config.toml
bias = "none"
init_std_down = 0.0
decay_shape = "pow"
train_tokens = 440000000
Each number is 500 + 50 x the weight over its row's rms, rounded and kept within 0 to 999. Layers, rows and columns count from 0. Numbers have three digits each. The size before them is the row's rms in percent of the matrix's.

# layer 3 MLP down, 576x896, rms 0.0814, rows 298-406, columns 0-127
100:539610472549522481439543481529504491549499476589492579489568540538511516628562517551379508457512550519512469451492465512619525419427570437460565522530505379562466509450512540444457552504494440537606491554536502440473447452480555455485514501553469605501465427506518475497493492462431519523502621484623500543532458501533562553484537515466508594465593504471485545478460489485458456425518
097:457511406522578508479499476434377496509455481536527457458504424506474405547490497496538520545400609465535561458603528471495498503475497475559512463487530516529494465443553560491439420549458498550486458510445503559536478498554504492474507509624417484486511479340475525488593577491544573440566490409422552447527481497500494514469516553535373462449514454514523429440463431493460510524465
095:482481444471537490475445453519521514616435371514509472540460432578429443420426472549532435516438448394511461517469443489481485633454535515489470505537449455527506483498534554513462556530437414537511509471501544618522494489484498465502447497546577544502474519463518516426546467475466491465477478495549443496429437524450582544540572454467602572456455477487486479424452489535461469491461
103:478469527572516501486521453347623570520572525474472552572492517509542549509464483450520534585559530556503566492427404550412550580503445471497478486552556464403558480481366483494559480564520542461500536461486497406418501527448550506480583512490476551563464497398526480490529568511598611494527541497510513516488478515498424456439483408507496556488466546490463587505571438467482552494513
092:550559442496475505551472507457440486433510498490532465489429516553429427520418518558460676571545557456503500485497426507385488423531494453497521545485548452387516471536471582508596502599573614504585441552433565484454508498509456583557478450415465521585594560538557505467488505501519473474503497426505550442504467449533431480518529523573564482440544534523478411552466568473465439570552
101:557496491489545435456449563488452451530482511470440478439490418606491524419504587529589456496428477455530501417477623449416416536445576546529570513452537523545516475539514453526534475495509600483532510454422446657464504489552464458461495545576455511503495618554469574591475568476590417482554554466443532554567643453508587516486537470561495573437477460532529451485526508549527513434514
094:559501533481509470495531503478555524502453506460481494565548460510495486524548495483480479584458435478493476544508434548468461414479467521466514384494547478470601451540508483526604419474492453483534465395532418513522500546478502545516464515500523428462433544526489569511537567540460505514468543530613554410534491469483456604428487503435431521492510481588518518536545486523578500463499
096:461542396597577476491505526419596482523534527578528650499482554430442547501509548556441568564509561465480440504531497445453539482405389447460494574598496529569539430524459447599561413454471480495435528482510526458538404453481468531505431567578569487452451508502534454481481495461441527471480460439513517476534430521496539563503508511413527431454498470382626546439509549568470536529533
106:474519509465484559483526454545405486572492403525539593451438587471532545537506476554510437333559444479466440469510540461476479512486545605526473593520455491488432484464514363576528455518391534488518455476524406556425535507511450461498549477572382461489625477538489449538497520558474454558537609441499500492527412493550495592480508489526490458536479518525517511506526487451478507636505
095:421629529449473554478567607511501478535407492601523479498517414475507473520483522480567532484491497499416549466524449473519492433521528492418496572563570465530518550455461467490474575450442525554526520373448443524510458535461530538523468589487518516574529519468547479424497529507581470476461451472496531528530511559581478495475513495473455485491535488498578477605594523431436505424472
096:511527569509443520439516480544570476531435488454518484551500491525554548481482482480534507439485474481511440613405581614547546569531527512483525420374460455414483579495548473468474498388510484526564591593528503504484515420532533520502444585475525517485450558498466462521461526553542427484612556519369477351395512540514536549539600499449543504451511515481421567515505565580522601422496
105:442516588560488573509580503554575498481523567445555307498500512591496462542401513585460584519564441447527479436442476494593572546504529483533495474578587472410503478573461480541521519459536554497509453563550407570485565515612488506488523568474425417463450495498450586585464509409490368561550450522593491452493498425528374518501573439485525485494442406516488544545468474483547518498552
099:598469441460439462362465555365467484488508505479517495439469471601517414504515538529452464542494585461491507519498505467551421436541491545472425518498444483436493508492421466440545487489468462540441513497540410496508481493485546501491435503502557480515510476547619564549552486506451541535413465449542480541433431517556414492589437510486480494428412488507495450532470553428530536451459
102:496507523380510508557535514581468409534511526433459531521587492535634617483490530524420519528480459423485570516449455602580396479457554488522497567488416474480513526481523507458599521461527426465616505508511492519506457478554470452487506520484423529471522541484490491442491450498485526496556498403403397507541466528480473427466495493569548556525507601497600480518432492594421442551553
098:561526460539426512447529418453491483563568596542445456588504457479462559540490485551446540497484530502545486413475478480513516487517503528503506471474511457568438501488547437394460475423562483510463471582436459563463451512467427491515488583446523452493601505537479558440514485449482485465519547494488485376536596438509469502495532519519497337532498517443547563581511431575605579550544
100:555540524537544485488540515421553529546552486502422576572466498449497535526499542434444541419606467450543396520435575584556537429453558537572535483476517488648456490485591473544585490397539519441510561525489506500504527435596565450429459515486550451497402516496527507518532571439481538496540440418513527484385502505469415474529620519542441518548571546431455575490544438497390465474552
095:521433585435465517485436562505517538469518469535500575488532463473467502489513551398489420526483500453418450432430446554524559453568535603598437507414471596531530432530538562598456472502488474586559461474531482532466486548499466491647500483573451513461463450427537475561589481534511484518522413545504572540438492490583479477518545495480566468622484373505620639457501618571446414550539
105:484422466475498569542455584470476585513481452520483408523529455504480496437471496528399506473580399489587474468510489504575456529521552514526470538517513590477584609522538595542556518502526469502489515531541460479456496533494560518474519485484518480492464466605514545514494527500531503439484547504569477491488464526444592576479521436506521520560478447492348489539480512438361565476544
104:450553534502518526492481428601487474555386541522524457544529464447523488503547559526483478552501416447540451492408466448463622477449486432512528508536421457519465508571491534553481453515542446566521479471533522478511458586397501453444446457443546503449651628452514532461433470588370506543644451400534508498481461505460500457457499526525451471525623493499572580470494485536498532591579
098:445540483454480483488506612505417505464453549559492534513454491504531505514484534528561490526519511467476589549511486525483529467474500555577537438485433391520505500469569380422575437429549403481486622513470441520475585512517456548388437496552617508514511448452511585500564587501557443522503538549518457596508465531550514522430557497420543541502460420492552553485544575503504516484442
103:355529464479469464520556546494548449529501503459388499437476470509410514455484535592540471590552451455569525556500503474572470580546512502422472453546440583438546529529496575482620396520474487556506593431472515545609459519496545503537464492493555451552466579512494474452399512461466479585518576504610464532431545454561408528505547416479449500499533490511529584529521554501610469527485
094:467548524513441501538494494524524542411533587454536513488544534456474544521484450552493539541545459571524507515594378457528585486483520479486516408514534552562431489569537485552512379384493507496460471500564480526453439525432478513476494590335456550546548560566450436547434547547496590535483544472361463469521417435502503403441477514483510518431485521464442509538490446483528527498553
105:521506507502584531453503467447472440512543572376401547543474507508541430518473572411477461466474532464599437522512514490498460519506500505507527544508514515481624428477463478442592488510460573544410487552489468411488480523533523502534506471528404557493451488492439462506504667451570497399464520413483526489442479438517468554517428375497585498495532496608556434555490461581466450552498
095:601467490489523500447502591517484423512496507422537468482599612523488448574438510503438524492541460462494497522530525481524473409461440482521531558491485487441528532545572506473498493444512522534457481475516443471540595462510449477502457444459480477468366455437574539530544534468469497608497428467540439508522484502518449475529472506473451460550435546512502520561518481492435459505609
101:548458493454473446411442479449498502526495413415441488481513486517460525545427484492568600476521493523532434571508460448567450521520442493499534524526511501525499497434465501516371556538509457483559531615458577491504436449504461544402484457511479643469474519460507567509460516453567594467479481527475431513449488479477557438496577389467622478467543471480473509533551548528588472544449
101:441491505549534497435401535509568475482526518419556484562555581578489485493523491522509520534503512553545454414489512474467520437440549546442512418490527470439483503424465399521539529580489485608510433445544478458434469453513510534503533466521469476518502534524453583499520542585479560548616531541486528490497585597499521514602563483456490527457448536490550483489540532464515471474560
094:433495522520456482457465519609493565540529483439471495585545468610552428481520543425467442489533482364541539469440475443525384482500402552510598491498591492429450549480579546516443530473518622535519577496537570445528452453428525504488490560478448506555513575631494414484540371488504504542493501413449514498487538475403599589513497561451573530574497499442445451496461523493477425497578
101:462551506583514508574567475625495472468499482422504525481531462487451488569475549538579527454503497488469517454531503521431460507476490441595535449548467551459512495450472584555481511515535570560468507488491519426511481480576441525396567458413455562587481535520558490467459453451426540517612561540467535491448501541464393485481446375405489503471461528519517574463508468558536537457574
097:495563525642412431436451637534430423501550433533461588526320474484520551480612553492517461618587538484519445562532469479427518517463529499472456483459580520500570492449463501485506437464556526511497533539538411501488538548607532510525522554541518522548657482494536459463457527494529535433462586503589462494430534463510579463527493527516417560523491511539454531583485504489573560443441
099:482479505475546378481391415552517500501496419479421474479530523510541412456439517530468500454467601421520495507559508556435553508508452602559527451530496535561511451473478465481574527506368492561465435575486518505483458478533538580608517470493507583500541594446552480510507472453499494487486466452553475548439478453483604494500481558524467447401525535541443572589435517514515481552503
098:515479504529504521479585387529503597500481515498480434475483500510485402471503500475496640466545494435474518509515484429470507449501535487382586418486491465493496479521478596527484459497479528549602522454537472538501467503436561532610446390553470503418540513563519451396461495560582392532431477454529516499571514431467473543441509522502600560476485490517542537482487498527468528511488
096:531558489526545577455472573503488510470533530455529459429545484533443454487567537485500446481475493512536550523452498542566360548470575498510424470564444505536563496491476424483609526562545530516510520471485477457450489536480549442528386451355427468474522554500431514410463546471528520466522506473439410435517412590438439488590538501497488428439583504505491431546539498509557506601449
100:421465537439477500476443482443618490533402503443449584469462463551503529456464541546482588490526389485465481550470614479429467451454481505543427503416529526442541509498419503489438547581430563518386491511510527489501410578487533480533440503400511551456477483604545486511478616406503533562436469448529543499555530432470478563493575531422432534433447482578478480469468413492552514514468
095:430613431479574483478492471485478569561429524485458532417444486555515554523467495523607524476511537451499504495408591432467547446459639479477479477507514481523442551470579565440405531521528530456456514473504522491446535543488528552539483504477508553512470632510480461525435351532516514443464492558505454569485465461427515612498476540427458507505494430494396532507400550505561526586412
103:432517586430329533512586549522586471498491578470542494502577404539467581484472486550510477502484563369431418487463484370560444469446394533538444461470527545523486538467480560466462469491525469443496467415489586492587584480467532454492545513458535495494465483472518445594558523562460549442462480503405461502490450497454515446472520589454595460400368567611457553467450440503534484564532
096:441597576398542545520599481501626487494568521509558526570513546494482511564424520531489513516520474579523482429389489504532427546523508532479518465548535491531419455448513566433445603488394507500471508559504443541369526390492556425639427494462512611591579435432487473524490454519449485508554441526503488437465481504512489515482396570552573458535497514511508524485559370383525510424472
099:598434543553461425456510536524585451494556536564421502558519449497525501508532544509564454564530459421532460420556439504498405450461426513524488458532510451563396558461563427492529504509538557501542536547435483520490433552517526521557575530565484562374415510404482549473517496593552465538525495481423547530493481497500541370473531501421487449454473611499540605499546454489644537632522
099:505414549464518422440376489452493488582505498540526426418517490535437371514481440457532521485590507457453414558478521574511462424570550507510481466510491470589536495380486404501407472488427490493561444504545508473501504462437518533541636533538519559490471463408464530495509553519461495413445491437511518496511448537439546549563559458572447528498458448454588519500515432579401534579466
097:564467502517531511536443503587540570478486504531394555478508499520601565567453436541484537551496330589474476548504455440565504574517466510417396508377551510480476489513545539452460521495493511475530513453542434568438539526513554468506545488476537424487514514513563511488490390468588475445462450490433532479545496470450547545442577513563447494559533493469455545453561457541504546593536
096:418552510562516505488531383491427519465601520515578504485407427515493472451458392496384437517478597502526458505463472437417490534529464450510524448499563450572465473541526487535509484550517504513531574497498552398538505514432595536548535504439583509434549492447435517418513427476547534559577519598479487569461481420546455524468452515456442541487656528506427440423579592518487601581490
090:463471480419503503521378567461516556599421477547426612572491453439454459526529452469560471495500548454570499612560490531416514570544501505556529515476435484521515506420579441437502505498515546493486482579486593456585483559443483470426487471556467432496474567460451515457424453446432529501596560451538625491450523325423470465553491412529579449594557530488448570500499467564411482468463
105:502501517572435426564497465485417565486404573458562474413471477451495487514505519491472432514533465497489498492458458383448445615580420518505508469499461507487482481482504537519436533581553503530536480529515515445496491489543526493507503423403471516510482523499495484462503487508553463576472507556573410499457460517538472484566438537545539510540510431542514480576446542617408417533523
099:435475476456458501598477637472561640518561475502484489522532590485471530525453572554462437480560496454586524541515472543573457493520468509485478540486577451508385560467581488498562529461427473483531552530521494542543492483540556469511455536461444497427573526553532452539492610371479502512562497530550505517445412517513407525480488458561570492410576646541578552512469416497493494542502
104:472535577458549449404471457526477514435543418571603518557499558512303465497468566541479500422513556487483438450518483531465455483451489473486505520462506475505559578488500584463365376495506527582393494540450536564493470515557466509405498544581454529460507407429438566512479611561506510535496488525572485493498469487456432531538489576403500583512549516605478544499577533463467571421434
098:527480510577492479420489425514464506534467478569471475488482417472466477503542536494352584541519503583518591514451446452536503476456585497462475494489452502553520522556551518471475495514417432483493394468545566514452505553443465469538457477613534501524544585459547509508417557485527495503475409513433461512479442441582487507488535515535416505481463433401465491512512423529478500589518
095:480538457475533389376436604481492543494463507551508529489467450473472496455386552566551493518549503373507499528448449481419469394437477537437476445440450542453577530476510469492488555587451496490516486492384546443493457555466489485498496462541544421359505490407547607426447422519472492551527498459526492529433518516458465579405422448517578461545507465434535544459363483533406529577518
105:581490511494484541490503492488537492491434532469463470426510616480427459503572467506514483527530491469542455484458470470538530546442441476526569423491469483514538555541456563566515561414542638552479477489532520475519534458510557463509492529427468489413600496474561604540534524481565581497501535440530424553456458429498511498482474474480529525530423493453548495560491509525524541440444
094:507509592454531528493467561614555459482573496448459533433507504574480424490526616559463553518546446484554456494439420510514494481461556504472548491427436491574511584555415513544431508461542489439472504537423435581530451530474430392548507478550517454477482555452473530481475559424579470466493534531507481464383578505407487451476533510468421476507509540512543555472407553497506444465496
099:558486490526524565528508556497440529458450484476412451416515424511505517416525482482417451463511471473556402421496499465552485485445480561507508507494567426531532483506534570388471547450493424444510542514452516555506525478448532572441481470484533383471577496522434489444533488556576590514418517487541465423561465583454516468433527617514476504556499463364570544528524580502507455437501
096:385585462511503484498471554606489514454510437510445456532535483522533506451443408449511372521458423566523397549626505538483541461499470531492495618459484529501505547426560540524499517540582530405455489482492509501506435509510446531420596498518589434377520521548439554603508494549489469467588531484541465513481595555493524469493507519403559493579509420535475452521462573489536600535415
106:500517489541506538444461510434458538476498517558518485576515506585522524435532536433509472525495419525482514456496487522458522574596472480467507483575533468518488478466487586448526260448503409517530503504483466525523518502532534522491580535538584520539440475481451422565499560629490441536557511501504527502525458491529505545513523466440475539432623506526390493576540588539399541585537
097:506560495468474497564489486507408490521505550482478486421514453545447475431424500481554556489516516525578433504479504502475483515453515489477443515510489426488389455518476500472438442522525500421506480522477502498398479525522539439538521547559498519502491475514510447480540552589444488571508446452397613478520502431487455400505513448485547552529522507409500501530436583522554439452491
110:492453508531430525560422531482519524465497462400519547394467511472522519458489529542529490516533528587484490548484585509550472508565467477518531567420491515507501511449509560518569550462426536593526465538497546445467425522472531488394470491476426468412537531542496362467518530449608535446469553531535500541524480488497445470540450584460530551514488589488481494580508575499468551539473
102:524541544518597419564430527479395532445467562463567562498381560464484429448508479549523539370470507486480530551553498631522579552532436456437455513440530508418523585455561571547569489470456488565495488511522516587478500492453486511521556494439458488475599555537447510503560486465457423525421518569435531604405560477570561555452586498523492485546461405535508467573462505535485531450570
106:493462568452519545555441487513462491533446491641515470495488485542549482510455608542517509465485461555449474497489456508439472525470379555542523500498472488462505523523517521494568445500485538565586458553485564543410578483504543476559532542584533472505437512489502491540537467553511481644539476512451507556507491533532531548495428540514532516396523422459494462418403516537555500551558
101:592504544510603460530560460603419519458440504529552548530503379506469565551526530554436550495561498509488457546519464461536525428556452511412524412489548487426466505475540508511464522445559431426501530503547475461447498474508452534407551461440486476525472501436598563482511547534513399579424589547520485475534473491509533482603535571447451457561460469459515476520504464510478560478549
097:515446531539537504495475482555517579507484483581508492487519454516489469398469522489534482484480396495555499492549601514452484431559540561412486487498522584479533528535522411555594512556608527516439558607566553508515536496543538415544535528494469463494543569524504474503486521360453436473534510497566511481502517545524468487442532375490534450537530522494503534559523559430543477504478
099:544498596445554532486566385444492471470591539519483524541516480543528425575508546588537507547490557497490388473548513469485581575527512468623512495538468527557533576484468427549448469506470533592390603477568544431599535528497457505440616494432444512560537504507360601478471480447525537472425517535532432547566478382463417514424564594508490493472460533521488520517512499438414509539575
094:541526476530507557356432483473541500514468528465421461510527518480454561490506621510524543485427549472529467486461518509469452508452550491475511454465486407518495534530509506541405497474444540475554446531516442332581521534477543484495461591408507621506482472599481588534540518537498489491475536522541510487501423546557542450509475504515567487516474450469573474490449581518445455497555
100:494513438466501518577605531474534495491589476552456533441481476527493539499436596554424519491564529533515509440484531564478431479534512465351576379530484440536518548521458464508459483576557544445514397504542488442522554488524541432512465442586467535539491468516500534535485523473498519494475429448525586525537496448515431486521464473541588450452485515455500511486408487467493536424542
105:435516495510529404528525530499500544457505502604578394563477442439537501457496539489480409550482421434525544460548574468488490529496436487591486488529483500501535471534535430500512540506525573517509448476497567486518434446494569551450532461611555520403546457417513448511528447565538522526500536535574462503500483486445518492509532465560491489526539379495446430514536485488555516521480
096:439430483474481495488452470517600416425475588531596569525483602514475400551453537554460616550531523556507609560451523438469580458457564431524568457422570544415511444524469465538441564528578494512498453469560457527528517550395457503585397407530566451461416565425478439526573587546523522453533448481478465491574472551489525548505477504594554481508500538465462460443516573502549466411591
095:469539471557521507519471545537551443506497408505515475485545525502475450451509460443439529507469368516498591421580434466554529553510482537432399575552503492524504451476531495507510544534444560520578525484506408559548546392457477502480526370414482459524449374517534440499518420495468477569539498437503486499492541438518510463467465437509494488536482442473526541528523542497389533363506
101:486480429514512516498546570503527488477467511511506437553551501457506547534504472482483443573561491474502523555521502449517578505463503543524523488555553566563461426437494480435508539488534513488511483499582508547515497533441451540531477568527568511456357487556437469513540537554409431515422514489499467538433614472494500510545534617490457475459418499510466551454436473452467525491520
098:487563507504549526534513487511415512541547416466456500482518495393553583491613494533486466469450563491578517455412558514502595494535682505456585477576506602454531411448535384531505541533501374510424555467459568570506521600490496500496541601535542535536508508489476526492569496538432437520570553472461434462489568505475424526449513536551511530486450546520514443530538522479511529519498
098:557507492502454500542540482451519537491513508454514581563492489514473533496529521455506555566518596518474492499489522514509496505478502478464481428467483528483470554493516462433589384459525522514511539438498430537430381518419504554411427490470522470553564482518558480540439459588657522511562602483507504466504387489488512534486537480527499431468471513535411535571552544546429434546497
100:507509502555460436427459536472545594542352547415440521403497539444425494486503502509485539510543510442498435493508556554529545505421476465561470534483535525544540437509438476486562541581566535525584471507452543572526625531441579505452521465538514551381508474459420542505517528435519504411492428448470490542518458484450474570506555508491565506445448501544543570492454587495503498550482
101:567538488586532521442549527488519461483369557438601568609441524514458537549519608536499535454461452591477594578482513508519500555392516464537506472507512476457494610499590367490494547521499464558451505504544527469408512426611470580514474460489465494553596394474595622555511455543487451459517596564453550467505514427572474600477445531457539447525426466432495475535477432430403636515569
099:480492435466421503563530551443466510480584532567543580520475576484500497530449506492395396508481515534508436475518518546548528528505586528524499538443400452581558592495460386545426462500448394446415502438624569571502504463578470559544531545440516518485458417418529486465453506386572471544466543516467570502543475563584605545458494476479551518466539667536597498495575596462441506445477
098:495406432467493467463470464455521517510536482511519553490491547485425406442512532538408521457595521442510558550519663611547504543554510443487517501476517452518417443486478516441452534511494549545462522526486555492496522424505548552477589497535491533566495506479545403512475429513547503608541405496510414497439512366432512507433542504529483561595465524485464477538490503561499573525527
094:520515462390491432436523552639515500465455431485589484415502546432560453578532470578416524408507508576511449533461553490514556464508432533538522529446508532540455437580493457439449585472493512549438558440542466452421518536525404470555456423484479377449521478495491552541465574400523496597479512601535483380555524477483454474477558479425483464576487551501500449531466457393480503454554
105:452535547469535518443538591362460327443467448516507555467580515540507485536522447533495526446558523552540417516457443564376455466444543503508499531541564535460550501564492468416534516560427472545495407494470563446525492454538449480608460460637463509542445412494453572578534541501520476504558482575527468469505586454484512441559546506672497441491500526562462471472447579520477531396506
094:437485449437592457488396442606485437477476486531484505567430412463526391391521475452499602487519516464475498510515475464523459520460490591509416449537435508421473534579512558528527423446468451436440587535531439548478582476490492564508446400543503413502525571450562470579477519500461540538472576537523568508516506452602471484537549562456500497462507482525595497493520487515518496608502
101:512443466427592461473480553451502464464567593458508467542564559585509544529566496456570540552537521559529465454475495526466531459469423594397505507473460483467432430466548448424553538510471456527510540532476492519496474411467483475477576532521531456438416523531505496503503437495534469604501522507558394478538460468616523500517477500476556559498351541447529465522430492499503503415407
103:457491602577576461411465478572537487496525507545512454388544460528506412440553536554524494547448567555448523459521450569416422468549507543511548470504540454534509417502510600592565528608498507537526494542471485435476426453540517490505505455459527522528487484401459396446452500461578491545574448463551480395484508415520573495568530473531424412391548495513438439441546523541452554430488
103:548518381486486463561534457464461557513506528453407587526430454534547475437584514478585454516603468542555565599473518538523490506554488537531574523567481534508457487569516538486499576490464456486441520442408387487528463528485577440474523491560443560573551535521412401491496505602472514562519514546402528532519430401610498505427404506507504470477549502475476583528512464501552406578520
097:601483509524487411475498465432463583421474421524462428458471547510516523529585510579581532558438563566468404490520432503533522469500521513562501559358531453473429555467490465565546524419476480543391414525425506418506526381450383545520493498350523557525519513469319443355536506563489606492511468643490517592501569546504551527570565516457401591561419483529481479547504580519484442526437
102:363539418539443547507548528497541529550461421521452545437466507510460420576577518429430595467518530406495515541584321572501440538405558547469393503465449551507533549568504445551419528537507491482474524417503516518579451518499472452519515480519457408424466528455485480492486429509563403464580448442449489552509471447496547436404458282513529603544568565549447505590564479553529416486543
106:543607536589554552511483593463498424491536431522517440474471516494494604589518502512485455529425525557509497506506460472423479467479460604473465490571480401473596441529547532490509492412509418524493508522465501479515526580479476559494555579356583539429655465577538512563591551527468458406648504476494458489571500501501554568486531519443511526523436535455492467481426477417596482485415
103:494451529482516451519469490457430397499490505361472498464542519508564525508587474510464416559364537436403506445524535597359450503586441536500548510513463467486442546427467537519493505453455465508514498353493477592496507403497459448574552475430536404479509482471475446421562502532392421483419453478555494462511504448510430427491554486574414474548513518501551592519503462457525440613527
102:521491488512467541459555449544537563550478537672600532482552547487498476476499439587465485453436550432539511560589529445498583525466458520417540524538498570550451535518512526468488584534547544448511380536587532478533548504528422468566455462453516436559488486439545373556426444495480530561483445515559547543503434512510499450508471489521421513480517518400500419470518482436417497436540
098:536556543494540536538539496391538499459494506457505509426499490522586427476563451529512511517502387526503457455510467591634436523489468472471461538533454544475535503482454505574369498478518443509519520514582511504565596592515447535424502486557491469467497496519475499539479470374444508464433374520454427505437574547514412518520445486547544519474408471499515482587375452552496524450528
093:446524503548565568510433663513366533477507560587498501532454438492504481460428535469498473545505427558540519459474450501545441487413547486582510477426554505545555528524534503479549496499512508587540374531439520509499491472485505479530480517589469532469566496469487552598486555550577463603495521499494499463443498492482532521474461503569397437486533465408413463596447400462552472528444
102:588566570390458457527549508463482493379460490560535550452542454510401499532542534565476498464455551546462357500460449535496568536480411579525450523450519495539476566504581462480390513569494465493463483449368618491521488422508554564400608458388547504518432517431489550565477507515496528505488504489483432531469472500445548538547538617445513492534569501546485489528542564515464502463492
102:551516598458591425553530507541506466499484446481568506495587495487497649481548496430522433586564527453502586487430438516476524530514594447496473501478508541495410493474514459445554435594435449528495410477499503473514521455475491496485507560432495474484442471590487453469553588523537537543422482480505484477559450497489506524593503528539458505376544508513441465535445576428493481553461
099:525465413484503485589506547507569453576506487446484491457463471457521423465549449483484574563500579491450494518461502551514547532515554467586545458496527490467489528429532460525549534503463614499518478481478441424514639453516481416504457568468592538483537549485489471504550414628561546531535529568437545508569495410522393579519556578415441488492415512474569423459497437489485545469504
095:441487513462479542455493470500483516446469442444488409584407555565462558402588520597586508579499518452511446429413545512638533543619512544537554517488512529475407503432369438592493475496527512492472470494494563521520485467517492478468489428512523520416524537542509571508451398399410453490543460504504434530515524604428487522552555470485559518534447470463506491570491531466506462537551
097:462515509503409409582423591514437486524421567469512474526432451585488620500498409484431488487456526484411562452528477587492465548426504552461551479523563449462512492546509449557544535514546494513428494535496556425467500462486516536446434483550463495515560453466501514543523480459469527514485510536546468569456521539571421500507430482427498496512496559420454558505538509569510626460529
099:549518501460534539485447511482555553422490424522485611454501585453370475417463523518509495547483573468557522511507552411429563449444494550443467496509552514507417529445478522526558500459437412482480413482421556581492487438510484478390524551531519528534482512492586538507471379459553444520595487508448596538533417551561503529563492526447579594485520608470501576561512453511538519526512
093:486479500474487501504523508506460550478493464467538569546545419535553482493459481486520523549468447521568478508501378587528546556466476535548459479539552532560528505455549509385530441482565469480527561524544510563519583557530454465571549490526521483532494448515455632537468516564438453419462504454488465513512503422389527514410493526514541591482468578517503538479450436473535534424543
099:451573589533448427499459499533489454544536564584537539533493475548461483518520493568503531448440582479473503545484420586558554478499438547548518438448528504512510551443484462533436453527490503487530545506495464573475530537491556430438479510425473499474471519494582548403535434516415495514511499534464501537488508471477444548463532512510614483559434508453458449440482500499478481624622
097:452588521557519505499450449458496524480570506484626498470509463495447509509563504551464519444534561447538441461484510553537535503507563573514471605502495521499506547551460535526551545558513517472478467518507521459470547509554545473316520423586450509435473621540509573500539441514441453489534502490443538471451508444467435468348472522427538499520427485481517522530479571531600504519485
097:476375450524555486446596492434472492457577485572440558464447500531520482536476477519445394508515498492494465542470532516477514420448523611479580452564453500488484544447469459549519523524476424535499494465513473594491564562448504460497523513541532500492515514524506402440481505481557597634493555520533434528510446460528497328467546470504505534458561484412543526496482488507441563560479
098:580458523514538436440569410502521545555590459476573534440534468560487544465572458445461535479533552554495491525471577536484541585513521580516532537549522471485484531592481575502353472501466476462446506540431532599512484597558444454507528436491464462554503613455526492422567426489540494508533454608523468512581549504614464509537532472379491497529537441509499433475544559493493521590477
106:430592477431489481485543532453568492460428501529529503443473521400473491523536482554511527486499470548563579441457559496529540482519524512559504617586501487534459377453485471518509372466553483413508492498544521512529485495443448554540475449551521519473503467528513535478481524468556552479436404555560455570526568537435488504467478402445546570411569534469542520477472487553530519561451
101:467451571509499537560526565514486501518472531512402485496404492440496481564446572480513497534569453610474509512643532558483428512516532418432373492519484457548548409537529550504457512526562493492481559546529403445521440571420479527518506446471512500553501551426568556432487583481576499500514459515455507415431445517600451516473566572478400464457604489497534557507498566560481456542524
102:419518458427547454508488495518531509558459548483535517542510526462540458567519467531560448591554479461494501470433359620398466403516520485343446493532484536453570415590559416513515489497587535499490520567562479468491427531488483448480520498507524506514506557472517574542514501500565507508565504521520484497406444464569582376385537517520489473444496499482625475521443564508436470531488
103:436543481555508451446521534591504519564465453481451554502503503518484414584537446463540454494366457481560500519544477464507478454514496541453425484469533524522460533545553518469489533503527449473621493510565523563564577418544594430517503476560467470518586545515481486419492379470450545491494504515485520596464464444438583370378490436510536483425488553555560452541516475477442403558522
097:514536540544535537529547524500419515431424473547473613511472523346554538467573577509509458485495443502414510427430507459496454415487517415433517492472516536527435522532466449497464499534482471509447460525451514497417455394484484465438477477456492444475396502432531496495548516500457515544439500532543506454559464443521537565477394531481511469472555497495551489514512547510446441512490
095:537430533634462481557462507456498450445530497457408513484389599521595464505491485448499454529515500521517560577459467584484555574527498534433464448512481500429440516542475506581512460483478506530470457530505520580484558498398566530506500438523509444475544521452558544461524434575574446406600507484473609518547463489441506526417495433448466427475552497543368475445500447557539532430432
098:458627496473554543450422446528465584419494433538563502519511443428473499428443508451457514491467480490521518553462534454442523524440526549445496510539449480531537518500446518522511445456531496420532540573501542480543605524609588461512605558427510515523439407460534505537626424473571427523465514436503466421472455486546471485443533525473498572609522484500565558474405486416501507467431
099:517548501473564518459455535506546438429446443482533527521401574623485521518478459429467549503591463490409528492522523508477518538474490491483515501499532476397519474531485553502523542544449519473531528541506453548534516476476561503606363457541487470583547495615513635488466465469571515495499481527461527419496478430476541549528535553429499451490515438468489486453448495531603427432428
104:543471518399519489534529503424510466488572536449448540469586460405534549511601578490584551571532481518488547473496544428517462519449519463443501380455562469456545565556493498486505487510545473549551459525510509548496468402493573525524534530470558380487497374406531394360568487438496578556547529535512418490555423473428513510543498546530515475518542478454543593520498426529528532470567
098:513538458535456459543351564560432483476562446555499568486553503528484587542488569485551491507457501547463446573519552486366517583479423525399510482476423491565436457509564473462472508442514489492439531498469543474435531486526376493486524570533475562418532439484510428463488507529456577570562472524365502524455637488451459468423543532507497415391561376489491437545574455463422609473448
094:588533427526503511448456485488490580519456415473515592538520459531446488531507558515480517464494511486459508439450413526493500481494469591532483559457477532525508437520467436465414568534482481546570417522501500517449458543512576487560480522546485473433409536519525489417542527478548480533493537490462544438459499457515551511554391528487493424453496547433460520503585583402434476468483
095:488401438484441593482471498517512536546522657531558476464474464469409508516561516396580470568525480502548574502506408390496505490557506526481572529539519453562522459519488474527451442441553491451441582403474519488527482524462471494519431464421475468529539481489558553491595449620527645592456455539520478506495542522449470561447422498459487510522481492404582521496451535525446490454492
107:452618516504551548540505479468482500417497521485440496481390575467460479457512521481466446481528440434539493517469458502433503476512443494563514501525529515510507418573491534483515513541522482489514464516454450470553526539463488500460540569484562462573530501500501552480500515443494450595505507446531509505442555408510495404521487536541446560470499468496544538514499483535507591533475
098:542391440465573433466496505504456487505440500471454485497453515519462428446482510488532590611562539433425460535556532461462469509560437524469394572433535505497502507590503586504620657530517487500508467494471509482537445470605445414513528526490412493480567635422495543545470544397578505497511488433455544541459481523580554523575488557587497509439468461517452507465461419556492570536548
098:540442563482484492504462404450595484478470432480520455568525579434503492469457533562559513509493467451470603481497538491509470469444476506518491531536503507523486580477478483552561542526542535535456517501463515493521418542403502488530498496525487523449510560472428506527490503539506483558515528472561526576396423600448549520487509494554539480559506633544538415553558446442499439505543